Weights of a small transformer language model.
Size: 16 layers, width 160, 5.24M parameters.
Architecture: rotary positions, no biases in attention or MLP, normalized queries and keys, capped logits.
Each number is 128 + 32 x the weight over its row's rms, rounded and kept within 0 to 255. Layers, rows and columns count from 0. Numbers have three digits each. The size before them is the row's rms in percent of the matrix's.

# layer 4 MLP up, 640x160, rms 0.19, rows 154-197, columns 0-159
134:126185174157137155075088199123167087109127114122130188137143164093185110151124158145122093147077106099146061139116128144091139077175108129238122117105086103141124118108124176130130142070116101154228126110151119205143151054094154110103159137120097097116140120094076175142110123191193114141181147081085126156157112124112109162159147137106075160104119170178164141181131121144125100150120138123126110123119102108090118144140109143094121155083062140096114134103143109133154133182114120
106:098108108176154162118142159143189042121106130107090154152162158065166128122127153122064068095117115127201111121159169083075096145149119127180146081137167130081153048129158123152099114117090199179134118134116100106141133136112039100091119198148132109104113161118107101159130139152139098087091108130152166127170134113075162148155120152164093182130073167110127129135127160120119080125108067162074162089082132105113129139094115153100154140114131122171191119120128096095122138141139195
030:124215148147147154091102142179147153142140086137139159130116234120180146142132135138082078113161147129136047150190135108152226129116104128191162150108135118116156040132126093116135189079115114111162144170100105110130130149088103147099097154139162141149194107111153141103205162147166081152102145119095141136170131092131174182152133110140154107069084127186152143175065114128146140163158125142092168149137121174159084119125150113156100132103092123130124137154136135073129132125147117
132:125141104138128161078102146108125201197104075176176147166167132091127167118182119122123105137180138097153131142197164116136134126147132128180172091097097082155235093099116145135161126186062164112103085117118066160128104143038165091145114104124154085089209142148149154129168112121111109146085118146114154123112135118144104155111129112151112131097134186105130090115089124143156164136109201133088131082138150182143095127100155159099099146109079096126121145111108134088201112114127109
111:136108125165135161145114127081110122174102100167118138133125128074197133140104099134114103152119177160181091196101156155088186116181119169102226136093117167127183032132124129133129119128144137097171176101128125114104108140062127138159114171117116089118143144156090140122139110123128077172105134113148173103095140116111083151162119085135130128117141145120201120163146097128177049118117179084089117090151130136145131167122107176155082129159108145194149135148187051108138174076130164
028:112148152120125138110100100174153112131130065129087175142152146063171194138139191158038110131104102157166118150093149118117149155129105123140135137105171117087136097152139128152129185068075141130159123131118061119184073129069144133095141143198142149108172106164107139141187145148149159114084114111105140150115041123119143184120124134126178149121032115180115172183118122156150097118173082109116109128098157117130064151156112196165142150155105083109144151159134140129177114107142165
126:147152139107129132094137093087135175129228180136121199105200131098103155166177153138113123161063112116149093096145154193144158124100140145109152108113108147182138177112078111131069103135106131135163114119106103141127119136092158118167199103182131115127196068128127132133196163077145118120132152101108167122181163072073108143131117133158124124080136115107144138151147100157145089160125119182110153151119150099138117175117171190140078117138116106106140194138213105096129112154061155
124:131151165179116098177163100080127119106134130116135092098124138126107121201149188138115085124090094154122090159111170120126151136115114112155124130119195145112102056151153029098150133162138177070146155112120143100105110076133096100120154158110141092149105106096141068178154174166129113140120130091121131101160098107120188148150124106174096142091048146111133088166125145124146123094117120079133151186125172134139148158084135143156191122137029100192151189148140083176161116122182151
036:141162154145175139039136100093170110125108102169156139194135124097181157161146115201110118129104111141143115176103165100119137104127144118200152098119122135139170109097097111067110112118086151133175156143132120080127127148121106155129087115128180130134134132126137119107208128114180133122121153085110105145167077105054092158159141122113177136043084127145145105167107047135111208082195106124120124102156163100130145104172096124139096099141072121164113125083180069093132173109148154
120:096105163126142133025135159149131107154122108173100177168091118158165192124178107147120161159130081119132118123161189074128147147155105098096143106120104089116172134103141149168101196114107134166199048154074071143116129099088101146142090167154109080142130143138115141131121147122100155116141129147125134106107068107113124142114167110163166095077106111148140184141124060176170149123105122134134176132169114090118025119177121161119076202102098134114138138101156125124111191131111162
131:204189149193116096120131115131091147136112133142115121111086146153088122144086105139100109089137153188075129123142210163126169170181069149152135102107142154093130121195154136115124151139180153095105112128158120156104089169125158100087086107229112129165125146139150129130187124203116163160090117116096130144105138127177059205134107119124096099128051142144101127121077116122146108154165155096067172123157116168179125138077183122136146138096133116126111104132116115124137146155154198
117:101137135168110138129102140171190099136129119148076124106128122106139191134130074150046151079203106123154184135127143148066131143096139128192121081151196108056192097102103141134104097134084126156129118139182110083130109151102129124101156089122184090109114130120157127160144157106086129143090121143128131086129089075152138139163133179126191138144082175120153084169097114107215094107133118114028118116089126110163061151081160144172090110148127122160145151135128095102111120122159135
135:141150157081128107135131153127104170142101096151088119210084131104106168129160115125123118162104074137095138126200113148137170122172159110133173178138104087139189088175139079110122128113144111113172127129152137131112058128119158112118107148167118089151152121148100183201196173121182051164101149112128128129165148134153114124182129127149147097027114183161126147112091147166087063083179110113126155174165142131158128150117154096155102122137039078128163092135171139095124139111142144
136:163156207142144116112143138105141223190151102147101173126110139147141124149152118223096096151161146174117061152098131166126149123164029100183084122160114118144115114120111166150148164147092118105104090124162132124191073128132122088061081140184118086122147159167083200163189135124132095136124144077113119102141168140148145129136107136121124133132116210138147137126103129141097102118157150170158160122143145198111118171172098120120158147118154154107104100160119143109101123205124143
027:104140147152137150114058139172133123175140078083119135159212169132199166134110150172045091137125126132142074166129146148117195109183099125141133195126151130119128126165106125084105153135094127133137138184136104168132127116087108100073119144122102117099182126129158144108177103140169119122120143072112152134107085076134106168094133147080126170112100167176166189145037076169145106108224136155103163139143128147103110123128160154102100138098092122153075133112127095127133112201108149
129:130073180184112103062144149121142174119112132157157097144174147087168147209124076161133103126125163125147145191121153127154135144128130109155178111130115163133141047105092149073113132072117113089142133135071169159127045119075104110138158070105099105080133106164134107099159152087076123119117165122117157123122137082101146187112094142127070152113127135103133160139115099136139163116142124167130178118107125175097051175138073106164092074061060117116099128122147139082164161100114098
130:130132137136099128122110125104098152094169146070116163077120151147156137188136108160054184188094089129180052141085137113139117136119081209097114131155156181131118113164102144130065145119125150144154164158113151163244119168133132138127145091137145140146148112113141087168158142135107134126105120151135124114092159110116155158087196134132097174094088117130106090155129122174102101106144102178118125153148139126144129099126098145092152190031111123162156128113139150148114182180098224
023:128135120146096146099083151166190102215140139125067176180159191148184195130131128124079094155151133157148124144170158102096156168117155124149163114135122094056162124159083071159112152109087161143194124145169144144159120060092133148091092142178165162128160117138119133126149153136127096125114156156143184110142123100119159158122155148091140116091089143179152186179070091130187096142173134164109175148096129137093046124146137159117114160132111061113104152129186094149133145126115126
025:119125205148125163071132136119163111160142119111122103189153158143135191198189163165056132098133099204150132215142184125089184132120127130130148162114152100075140096169096103110093117103031114172140125152140098128160134107090084138132121132133123122133178107207105136127151116112133141129110083102125138136140129124139141192140162129126127118085041145161157107164103076142127112063192096123123129129146196125118089164103118132120133126116125088124126194129144120102143197147129148
021:132131179131124139080094137163176114159146095104067139155121195105162196141149146199077108098112124207188118154151165145078181131156105120148197162123157129076136098191094102114110171084102158129142146204138106132198123102083137144128093176166112127053151159098124139148144164205137156133103119114133137138124073151109134127136162127133112132090115133157173101138130074150149109081184119161089128085118162135090120148146138191126135154122088117149167148146148099073127160167101133
120:146118153119111120090153108126145135126132113150144117181119134157106170118144141129128102169131074097153126156186168136170110136064143080093159082115150145111140115124092076088114181137113117112151072160058105119104132125102034111157089125126182057108153072127131132139163116121155132107142084167077160120137157171104156145114139126055144101000147119119152168141129107129151159140114085119128145170128163143133075097136148123116121121140138050101107110148127034147138100081104118
123:137100196136107118083100144124214151111178120179121082105131176165139124144157134184117131121084178192168058136122157144135160141093074139150178229170124116152145117164051157133128183084098120139135155104154119116088093127120143162095176121192144180072108099152095123106131154163127137065059122152144151119080084149178132154163114149118118151120125122123157080160103130126119076122161126161115151145119132137093128157170118096172122135158147121108099082123119116094173108122057099
128:113143190136113149132092157156095161191147130127138105095128145137128177123138138130115038132144108133174128134193144176136156082094043114210132122102091110152112115116109096149118193096108097118194106174142061162141109121147124132112161132166124112093125132187159179120140118165113152137136075089126174125120137088131161127094145152108103173134138134190099148156120116215157099151106126195134098114109118126102033094180123156109124147139103084107106160109156175091158098103060138
122:131180178135111207103157119100154137186160132132146149121144111146194191133136169168113153134158135137165069198105176152119130182088132096121127097086155167105117080104128127130096130167122145126136069197185097113156104089122095132118140082152137145105097100147114128137117122096128138175119073042144098129175054102080165131105148157126116160126090127129146111178085155161171135067097120141075140109139116124103100118147124167099161099179080129116115208162174154158182123130128161
115:191143124117072152093125127107171140158138158095105202117196167135128123074091125125088150131086174087156127196139124156124095153098145143120141113130139167150119112083152095128106109142108156170181054127161148126139192104120065151146173112126143168087195063165143130115145116111151085156071113082096123189163100143057147125147143101132167167110089095106110130188119108142144053132112095119154107164118186121095135103168120172085194123159160150115108145141141103145143169162097167
029:146149129119093124097073135115149129142196132104080188153209126123126203171178105205059090133152140161124123151143173104126219142132096136205183142116119110122133119124127107121142153089080084113139095105140074143126112127114113116086134137145158132092151153132096161133207121162153089132119115091064089101168122120131111138186137105130133109112070151186154135186073071134137121100158135158111128153137121143070092143118137143108129134120128107085132130130159099124180072207081138
019:131124121113114166118110096138137133134126130107131144184148154040136188147168137144042149109109137152142114183147162113115175120137102123119155133111127125106133087127127127109100158124070106142166131132104105143165124130068127115073062151130129127078197155125120135085205110141195115147105097124055132122082085111134138232124142152126143128038045155150127131155051106116162136055138122182120151194119144132136122126132156204125118121146117128157145135113137174144127107134087173
120:157093171127075153162138124173147192141160134103066133118127130072114102107099115149090157172080155184212075124073118151103141127126097161136142156096143113160083084188100074129066106133157164103171066121160121098174147077124060133062120150167120132079134129087142108177123152132114101076144109128127165141099101116130134124104161149137150136081091103162176105125103120188107063116110090100108190125100155091114089140086114131117154126084083155162167088107157154116169097138153124
140:134119134086098081117153108087124120142088113126121109149085106119125148151145119126114124184169106191118093163149164096094214087150117109132195109170083110159152064112132116180119158135120112122137104139170133124160102141105116144120039133107174151093145147138114218129255142130121136167106078092130137102097144145169126185130118098125121100078136120118181121106104152125103163166159126162137126164165136162114107159162096111100127168137090064133138149157142161093112108166086166
020:147180147136111161075103131121151107159193077137100153170145168090177197177124120186108123092134135129151105212159159101092193134130098134140153131118151139096170149176101098111125132086100150129095109134148121158141096067111121099093179074175150087139153160103089172098203134190132107107111171125139139095128097119104120167106174107153124161107082126181164128175048114138143115095132116147099172156130170158103070133110108162144146124156045097137112101129113104142145097154143193
026:128126151133130131091096152114172121177168094137113173152148137120165154168156163161023077110137150209185134155171203172113187112151119161185172136106112129109153101132140123162087158107083119095187130148168117096183096130094114111083097167162136082120144159128118153119205165156182125112138099111124099179139106133144113165149120130147202157128076198188131138153098095105134134078156133150116117174110144149105056168120175139131111118114124122138145137114136120121180096150082132
025:114138172176134145084139147149139142148134074135087174168189142144150159148129190170081125168154119156130073242163152124135163128149066132218137137114152124142170134157126109116114183093100109163153111155102128154146109092152132128062101131167127189096172183131141155125173139168137112135103098071113116117113088116089073174117137160090151127093049190186114139179076124131164170138175131129107170130133124131142113151181122178145137150114102103120118130159127121128126151135099191
138:124109108130064154137133164091124139122160101088142169140126204140136232105156158125094143203114121104151137114164119099128182128113091114133113192112121113114134173092166133166112166113109135165147096127114083117130139120098135118152039186124192098164167100140096129165188091114162130192087143140099121159145124177111154104119188153145098119155099158189111210117105084185145058137170102099119151140124107098116129135158184141157118102137150098189150146128092117127106138188099117
096:180096131142155077147084152097115116141140059161135092112105212156126196083173176174124141134121050206123132157104222092093182112161101125113171153133098088154138131123109146145089090114137161157107151099161107081142114133145133117109152145170106098096160125177076169142144155138154101179119093087111135145123084148164131129164153070085074101082121103119100117171097095186101154136152142162171152109121118117128124140160134156197156159161121123155193122137125140125119116119064098
114:140102123106149143083120124099087133152193130155053125168125148148108197118103090129094170158134079167102142117160148149120115178148127148082126195072139088158192125156158156105084139126151216120123098145136096167158132131097114164078127164129143155142136134171131122101146137091111085104125177140118131165129113178126123118149118131146189091117093169141134198127102088128152136044155158124157131132125151149127119192147179116146193172069110142112212174199126074142171095140130146
153:122138111148164133123111122142124126160147147053082227129128096149084156183116127141083137080122100111147118111112145110123127189156135076105152185133073147087105079145164124100073151158133132170120092079136127126127122094132104068107113181135186167131157131075106081124134127115140109157109140103183168148122128116144189139127136138131162059089099153140181205171090115203157138129145167154119166174135169091121106121101179072146133126124064145125154186107064116147141118178127080
038:142167130133144133079092188151132147149120098134108160147159211128116164133138151163096054127116154170172091198161185148112176104139115140146175167100134160122217080157130060131080129123103193101170107126151119156141119134109136111098152152186133113138169129145124140143158138142162119156121141104084130128103105090065121187120131154113122120064081153146171143224103119132168120109198101116102160175183141104121098136147137171117133130064132067129166154140147074100134113133082130
036:144184158158134118058078130182199116161191144126092135127141155088138116152165124163017138128127123189132088213122147117137148110174092116192160108116134116052118081148095074126118157119106163109191108141096049115144125124127124196124110164212159134146158138144119137136139133183187122095111114120118125146132094120126163174133128129131148124085063164133133120136110109162148112120141159167105142148130129153111080164127148208135162137113090125137131165121179087084122115156130134
127:150123192155111180120109140062118125151104073163166076147112135132137162116122141208122125159164104126117067112156135083149153150143134142153182156112151052092095132131114125214140158102125090113122113134113066121097126166131129168139133161169117077083122124124101150103127109103122165100101129131101110129065181099115120215078131064134109120107104113176115154140129119127133083061121088185107102106159147137107091070176084180122159123110123057148142133170124089168198102098116104
027:139109134181101147121079139121148130145161058117134187160175153124105184118150137145027101118100143109142039134143202103104220142159114104169129128124135126098147090138090119127129179122116118124141132150111075124177055120122152129103106098185114108133136155136096115138171111166152146131109095132107159117098105131145109106139142116073134075122054168178216167200101083178171135110174136126117190130156148108115108133103116185121139146115062115144104130086117130120136126167141151
139:170140118132092077121102207144124184115138124108127160150211199128115114125085148098087122162158149117160152137200126166154126132160136126174107122103102140148140138119143119136095210124094090153183157160126093169110120182107167152095114145140173058144173111130143125157217113152154107158089114136087134096107127165128179140149082159116151130120073152127115148164137083163167117149205138119080124160169101130153144141101150137092080111050067093121180148136101094111166128109134171
018:164144113127144123069111147107145116179175108104136171177124158121128179152177153164078072145131110146137106209115135111144184119128103074159153156090143078093143113116135097148107108125108122153122139129158127138158122089086112129097149068175126122077127133124142153170255142202139089159102088122095191141088101117089118142107137095168127130059078177151140177167102137147171113148167153104124134143130161150099109123121146147139122147127075127136147183154141038136135150158123125
082:094138182096184174066112125090122138191168118159101158176202132161175169110163132148119172194145072119130103125085129126132093162165138104124121158108186119128108052138151109128122146152140157138170092153151086112191115155157100148110165185125177147073123186137153145135128124174113089128065123124133101137112106127107149145092171170165149123074101165141191124174139154135120100123125182133110171122139149113111057129126209119129163121075102139173137105121176108126100124102185079
126:168193106111133119110146099198156189129122129112128208129113124131184135181127099152091130086112121103183093186190202150127129105120132122155153108117198165161129136127135143167149118080102142100152147107183090102138091073069150156094098108111120071136124135173146125143178148121087147127132168047133111130111141113143159141117099093136143135120132144112138108116086085189127188107136105135132139099140120142167100101154184177145119066123102126097122159112139040150144135148042195
# layer 4 MLP down (transposed), 640x160, rms 0.178, rows 154-197, columns 0-159
129:212141105166173064165132069129159133099154110178158155085123035177111110142095137121164132136149108113119104100124139140147100138126129126161156109166114119146131097106153133098130093123119116121125056113114143140129144148122166128156065151094117106120165134122195162127117067108175141140115088151093122138117155149121153063139147155189044134147104148080128127153242125154159164122079209106139162119178089111104145142151146102108113158117131142065127148109094122109069159142078072
123:118118197074106133130095146190131133110147116154083139201083053072081136102095112170135098065146142105101136075155085117145078159171122124105137126172134140148131131139155130186095069108112130134131176153114156131090124164162152140186142090085095139077102124122160084146088105142126156169140124092164148088131141158142121148154123131103148190146097087162139172063149094096134202068130135120132127090143117113109174131095154079164055119130185153142115065162093139179095130104118160
023:113153099122069085147113086171135121096118163107133176082133091113106122121126194126130122080191113090139164103125142093134122131175119119176121071147082144126135172102091126136113129159092091095194179142216126096127132113128213142170197134123140121147088152143094124222124091145125150125132112113144153131192109080153211109134100138131121130124134090084134113163136184103171105121078175122105080117131109122134147000112128135108127135155101139155138164124131165099111153119133160
132:155071130143127081088148127131120081199158180111154150114073131126053164142185169155147129135134120070162136094149118082129190195092124153120119090151088111154117142144108142115107211081083123142137164095126172120144078154133120087137130102046192145117125121142147085135121135121090080139086147159109177106137135087140167159113097115154171177135097136093102123116129142116161124089173178086164172165113105156081154102139124091172041071189142127145125135118094114118104093148145129
114:113165154118187071112138158098084096117131187092161117118137130129085089109159136114220166135129135118095107143151086063032139156191169142113107152131135125135108076114131103176150163137123119117125093108131116090120107169165072151173117143120167139106141104154119134116160088119151109057161108153116160091081088191101169081203088144172099136176143125112124134095201170068186151161073184139117131115102145118145117129096169111120139128129145117108159115107100146197109144152093134
017:116120084121141185149087161139113144086118118092137145113147159106096132126078067102126121114143141174207072091111112129143136119189108115111086150149119145129187130169132125148127132182130109167138103130173083137105185151139133114050114100170111142099091165122130158167217145166114135139146051155064187154120123177154071153149167196170123110150138120164097156143150122092101087143121132131127143124137113111205146165121123113138148149040091146127149072143102113102120037095122122
126:120208210158166163111137109110057127160126069127153112150109098171053137146162113108092142108163121121141099110095122174078120134118137132167159106183139158128124202136045125127124075113064157159110098153145106085193170162105154115129086135144122153133103139106165109125115049144136107108175093169119166147139144140164143088143080141110100113131161130120162130111160118136174138118097140135094082144156074104118136122152187055059129198114167146067102129157111088121110136144134113
125:084149044107142173165129094110160108114130093108150160173074083153189108077175191113142137098155097126111124081132153124106121108167108127126115123150157122133098109158133051096152100125076127100128150129208138065143128156115103173191093126147125143124165143150122174151144138055146130170136112099126101075141139113134142105081107117084125124091092129108137100158201084115093205133106067081168190124141081079110159148107177135179093158136105130125096087133102099147087089138100124
032:167153163104118112128134119030104105135075135112174147098109138121109169152158157139123111089020140117110103092164106105095124187159168111086093141113169097130131093155144118199087154160117119137106111167134102127183058134083161139131134175137143131106121100101177141223081109085135089074092093113156121087068181144092109131086183150137138165110104122055162169094143131120147140128156135139137118118128085124130141091116115151111113127171112180154155151212084140123139131105140154
120:154136161106094140145146197152127104089165084141056143144121028116145096081089125151124091141143197125076073168169067171079125131152066155119142087149152146083115107075164131135090200125168084111104121173123146091165131152147098159129149110098154155144123146154103075070113199125150098167137116145081095148100113104116118152118131127086158098163130105114142098111126141109150145175103136151133120158171100059116141122194189123161115117129183088142170142156073120149087122117147107
133:147155136142134110047145110098157180177123128110130083100075138102131145117164155117161167061078108117149119083157115099142078176106100141160168098127109122127109116109145091194076155125073161136099112119135095113117136126141114147157145140110118203092145105123126133100079159081138120091104072191151126159103114091109138099100131086152153152221147113169137150149115151151108092138082144167095166075046082098071156118138130092089081120121115145163201118167127193145111107136062128
121:146137135085116099177086099150121119071110150128114133167120076122103111161097101130120146115087161035102133121123141129106082100155151154153137139166133098093071154114164086147091118133072134123108155106150133142131159170162130188151117114144145055111080147048120081127105137143095091102109093113188095105188131162127161067096074114179126142223066150134101106129069159127186101106079119175106093095139134120122102147104138092141088074123151130117087160126080114120100174078115091
124:109093091133105146112098095126155090190091174072115122161152098106148104157181124095150175114138109215139060129146175075106136161121109126128118149105139157137126167168096119141147178185099102160126195079140167117157083111097176090073099117084111127153162122111133182113154117120105147128181141143073144071094086124134096141102169153153080176153136109119166112123111180097152194139134127144103087169159173159147088125152205080095119068150149099133147151176138182143116137161157135
128:152077125208124088160125050145138111102111148195144119129147051169125164130168136108150146099141154119160155118139184110106120135197152162128160160165112125114189192170126136140109114106113107140167162130128207158155173107190090162140098139111106119161114096135102116136108094053059109143075190145152133106112138175120146138163109105135114178133149085159162108168161156128097102127080116159128110121128122175102140150100126176171172132133064118140177180163097132141195153147087133
024:139068125165123123128123133088137176172076105166173097108172138141152101121139115112091132103163142121087154147122126101151116075140115168143144163087092126109195134066135171084208165074177108181110196193056150113115127124125131116141080206136173152137177155133121109140074123096195177151102110160092122112127178158151134120089112110129126075166161136141069170092109131134127103125145132146141080057106115071088130132202141149127111091088089152101152150173128106147121134122127126
132:161107108131166077164101152080169145077126144130159147110141101099077147098160137094169123125155132150101130148145183133158077109110108138112108051163132150162125144144108115141148091168157098106127098065191120080171103141173136154115145037065177196111132104093120098160168137101140152114140143099076156196175107126102108101128077076109164175115139108095093095156105094134196117169091085133195079132106120082154087084118136090134077164139128129152147134129179106114116118161080123
131:106120214174165169123102049123135167082168118127133098177121089122157114138104113135097125132129169097082168087075096158132101119111146133094128137139142172163127117138097098102154081155128161110169073109178075154146175137116105113202099081100115174131109141124103202110130164126158227117161107126167137114146120119120126182084114088127166098137148135120172098160143111183151179185125175138138062162146157133175179102179079160116166145138081132098156110096082154120136114120127133
019:128119085119143099159153188122128111129133118163121107170117082149123133123127126107123111148120108094128130108126085115145144124111132143145148102124095142131130142146093087154150105131166155069122154127118222151117146098070130112115170099123107098147118144161164131151129064025172128117124121064133094117110148113165085087152105125255129160143160087128103157000162133146098130142138121104134130134174080111116174069125164092142130161168165086152106127170132134133114144129139128
019:110098127139039152133145119103060154088162187169136109091117070095035122130104152124133102130128095191173125124128110121160117085113138137113114123104115194191130142113103138143114107167120162120155120187154142118117217150145121157117182140117209158134100100190138166126120074116113156084168091108197125110108111148133097148124153130174093148118161101107129091142210182101123167157129153145156165113148116092167127109154091173081128110154108191144137109173167131128121155117087098
017:137086167122139137034112095141073165129117148103138116071156100131096029093115132132126110097057090194207130159184094116146113136071129111103095119128159155148116163103096131166106121130173095135098106130113136133113141116145130072160136167127176177106157099184101137081153132098171138132157132135136147139101047118099120138110139125127076115133124045082140106137168211128125091140134101131180148081149159141131159150164091109133102147133140203143124091107175078104079147135132125
119:129131115144133137161167156096116119155181129124127099186137106135132116154112114081160138119139182117124165090174073079042175124144143113097105132094095078123110119095120170180122159127154127103112125114164121108144111174122198126186192138091125131143146130136127207145144142112085139131141167122144142112108107138086143117126074153129036127146162060084165037074148128096134133150153115099124119158154154126171134148089165159095096065192187142145164108154056161121082163160141097
126:118135108155115150122128086152088092111164113119154074148099070172089177093103122081186154136183095135153144134078128118169150164088157169127062153122097123092199163195136102114145151178128134160160143169189178148148031199141121134136110109134087141121100098157119130099078124111155170122180129132105083093084126121119161082124103128140115078160143101147119118129150136114136192111092146017136095122092141156121163152092077164073116104114136135139176099148109111122134134148117092
128:105095121095098181176138151088156144151125074139133113091075106132159139088181153139155164130153171125131166152111087174139177069103158131098178106191046129078092137090136123182101105166172087107130141137157146124173131141121104160127133111128129118076043085175124108088134079111104169156094176100125104083120102124098126121121178129118113066129167139128196150159150119126141148128121096077118108141172098092088135126143102113112120082124114044061170103174146160177130151138177153
124:138080059069141131151175109098125119083035112165140122108134096130134159075131130125116095160128192140081148098039147140151181105115134073118088123191111118084141141144152179183142122160109130130140116121150088121077143124106108103081103140048102147167131123168093077127114084122158171160134153132132190150095123150150128096095151171098114101124127092117130158144088149130074109181136099102139138111073127100071110119129167171156126068075120109156113111095153134135078193123192144
122:176108121171143141093115115041139129137117164120109074088121084115129129111130143184156089071157153171099075091121157175171102191130134143094067102122129174083114120089127112092137092137180145131124184082175143069175128083150119113156094119130140112142096105157115169114181150159088083103126134133140079173076108108102060130072131150140184094178095111127168178106151125167083133143137154106143187113147143151124198171161092122149183123139153119146165135141134156139084123164143066
027:142101101155135114122060119148149132105113146130121119075123144118072089104133078065125190161101176123129137036121132128088125158118156082133144102162155111136098142159116194184134128143144080176118128112106136149062061135137163140202187095132146144185128123115141096134092196134115107113132124208161142125161159145147115129061171149132118135129160124084070096148111169178118131181122135156235124114158096103140130095136175103128120073162141137173178092127100165134118109115110115
008:091163111179135117127122144135174195077109153108098152128089136157052126093035146105113142097104110133126125096132117131146178146134139160056128112139143132170136149086124130137111153093141041174097108106108116113196129139187142113198147126139193199129138108106145107123148128106114104135133116151158161141139124124135135116118133119095123167137133185111131086099113161186130128132133091154197130120154084112095255145152140085128065087127163113129136118156135122178105172120212125
125:082163132061068146090129118141161114150152123132122085080034118114115167128166116103103150125175078098094129122090124092121096134123185122125057137096135121159161108086169112171143072128176106117054156151155130150133088060174069117107134129090104134125092142135189059138125140142085129086108127167115143131083120159175130084095119079168136108116120095127140097139206116155111122134109155145191143118114132127107157112088126146114093168112116159110166099084087151102181089059182117
135:089041139135117118120100100166168203138176194098156137104127082114152107147147133069054104139126178118126143094114202103162090156144142160100157125116134140193172164144192105099121128116113142149125146110092157134137092101129155145127136137130097085075130183093124082163094109141097112148126121202179109147152129086080131067082117093140082148070092114128139108132123113133115090061083136140138135111093177124151182114115130064177140095056154135131131128062118104123145141080132149
013:089091140147160120152075078149122119113084131091141098075144108170132049108130150121155162105135097107094149122069142081184101110132158104133130082140154131219054194100128177099125129180194105108122163159055160161120145088155105119200185086070092141166099154095066120140097093111124179146130104136111110115103111136090143111144125159158109145152135086101160112134150144089151151095122106068124084157149140106121136128139078070153162134116083113156129158097094110175092160149096123
023:062102123118182104078192115108098130116091136120187132118124122140131118131140124076099170150121168128119188092117109117166104156064144130121119078165153165193089150147148127135171123155191123148109132118111080142125117082151131119170108066088184123189128075153118100130087105135091133051168125142161126134125162143141071100077049131120110114171142124077100056096127180139092134174127090153145126145153151118140174131139071095082128109129114222125096099117152153130116110076173122
023:138144145173102207151132180120126099058163117140190095088104136128129105097145099106060122121129197158176137152128097092068102139126132139148109154155126139134130139086161134087104135156104115197180172053120129113123170156100125153147127115174130123129123045138206134136125139115187102076083145121121130159136123133074125166119132111114094145127136054074115119101108147156100078134100095107182136065115140056144053103124169143095148100072138113142145135177108133129128119101139195
133:086143139118137164106125100163129157175145111127071116155114071127095136136062059103114134099121153145139082144122111174120156104096151156069131114174119093150116121145148223180084037149152133115117129120167198190189159152150145147136132137089105103058092104153118108125155087096113106148128120103113179093122108148123097112131132092029124158127099168151130122137093079122138174053125123180108126120179100110137092116178164140149105130113133132166137065122158144131189095109150090
086:107145106138113110163147115120138116119167143164116083200105119182161128126061124165144144126156091184089166132092091141194116134079140104070100156087045143157110137160144114104143148104156150081107183081141146109109113169182143127081118119113097215095127164165110124141080135167093140162144124167083156090146135124084094078115091139141123107110094123163165114142154134088095167108123161176157122122093083130150170118184162137072110173119167158085094110130088109160093052105162072
116:082109120195127123146123085122154196111148118152119110162171098118113129152149078129175194125108147154122164129049136158132116101133164127056100128197100142118089121086109100178119170113086145147088113130107133122112086138148135127154098108126142182094109088117080119127132115098056192114095116192101153078113153115152171168132115152090115158152172176140104113125117186102075117106142134109140151132141122136155194152136081125180178109117077062139131182103157122112138224126194131
151:185156098182116124095120174148119120096099132145173153077164000073155083117159119149155125140122148112162105121141179150140175149134093138117147138113083119163142120119182100122155085154144105103102101120133128133093109093099135068079118180173173115118138125099114097101173118117106134160109120120148148163187113138120128167138058141130149120145142153152132162123105113145146128146135104147124136126144143123081117120155148116135125133072162101135132079135106087095146158132155103
031:156078130135115130033126107121142107220132143175151116122090125123134122102180155147128106124132112114126150125096144120105099094105152066139047112124131115132139159101089141136101109146129109193114109175130155095092145118104091173136140113085055083121145167111110133154138145062095144128133128194172127104142149111121097115152135102145128126143154172113149133108146138107089176117104083101159128108135138111188116124108131124147080049120177131198149207099102207062032164161112097
028:072076124064097158127162161126118119105133142127077146082095131138098150139105144158129120118135117113172176140127034149161145118112104141137121095160124154153137121026134145128120121134115113141107144166144133068120144165094127135091161141110123050103065124170159145107124112087083122133121154151099076149126109180198106101167175093065103130161104151115145080093124114104136110123153144153129140176134176120158145232147173052143072141148182149112084084167126114067134144087139105
123:125171120141107139109117091141058137110125115094120150102139157136145133094111115147161090121063161111120157165144128125139067170095136166078110139128100139175098091131157169079131079148176089100129141117079171109097112105146131167120188128096096204141123125078133135127075149192091188138116128146136131210124098049144107108169120079088107114172165169085165079142102163202176070162068128143139155095134116132120094153126140115094172126179134144152141085077135168067124108156113113
026:148134143243163141138137118135102105098167074145134102161074104151182118080118130176079131151105063109119118185128177100131183132115108106126132119134170182076121144175152108036105173143161170128150172131172087128117155120089090139117165110164153091134155120104148154158131172110143174147118175115135136144146172139143137122129154128142131115108135129128115141119086115120116089135107168112194122255126130034092122075143126132142166141165127161120141128129148146104117196118086136
143:135154193125085108106141112062152148108137156080107071186148136142120145157152178134106106147064117115095174116170095153121145196167128095121042101139111182125102147173140195138080106057156108132116135173105155103157134159119117138073113022150137092137090108181137100140128168099094091173116125106145137105116214071106116083099097158086092118105104153080117145090126108139141106154126148144128170192104153102136087125119165139106098177104108152144124162144139152147151136148120090
018:130028130161104155168098142151173132151125128128033136151155129081132100111113132144151127185141119145093125130132121153141137140113140157139160086125117140119120082140255155118134152124140133105132150133120120147135151187150124102129232169084149116111057108109133111124113123140132100132090131082121119181168155136232088156112105085132111099166141151130126096184142135098124045121092136155109154058127088137102118145108141127165152070213144150143146121133144104117126172135145096
079:190164071097169124113172134140134116160173178164121133129166110110094112136156158168112097134170074122127069164109158125113127128152131139105158058161130119164195124128147108094108118153080121178143104181123128110082071157090117162167122123155168076141107097110109112147119187037128157102158132170122065159100118098164078163157096118123175127089189081121084142167142151147133109127173146136130073125088078110149139102100097130153100113132140197167107099145105133159058177124114190
127:130132149164155094214126118138107140131129134119175113119166107124167137094166102100124118102136112097040104127104089079129174096149184132124100121144152183142109171072106115098163113081129133180064204129126101160166107171081144103112156138104136068120183140108111102122110128098099119127118112128171224150186139087112097085120147177099123173145119093074103185110141191094104133174129110172152167140099093113127191123172167151117063111137132084118118101093151111120130145164178153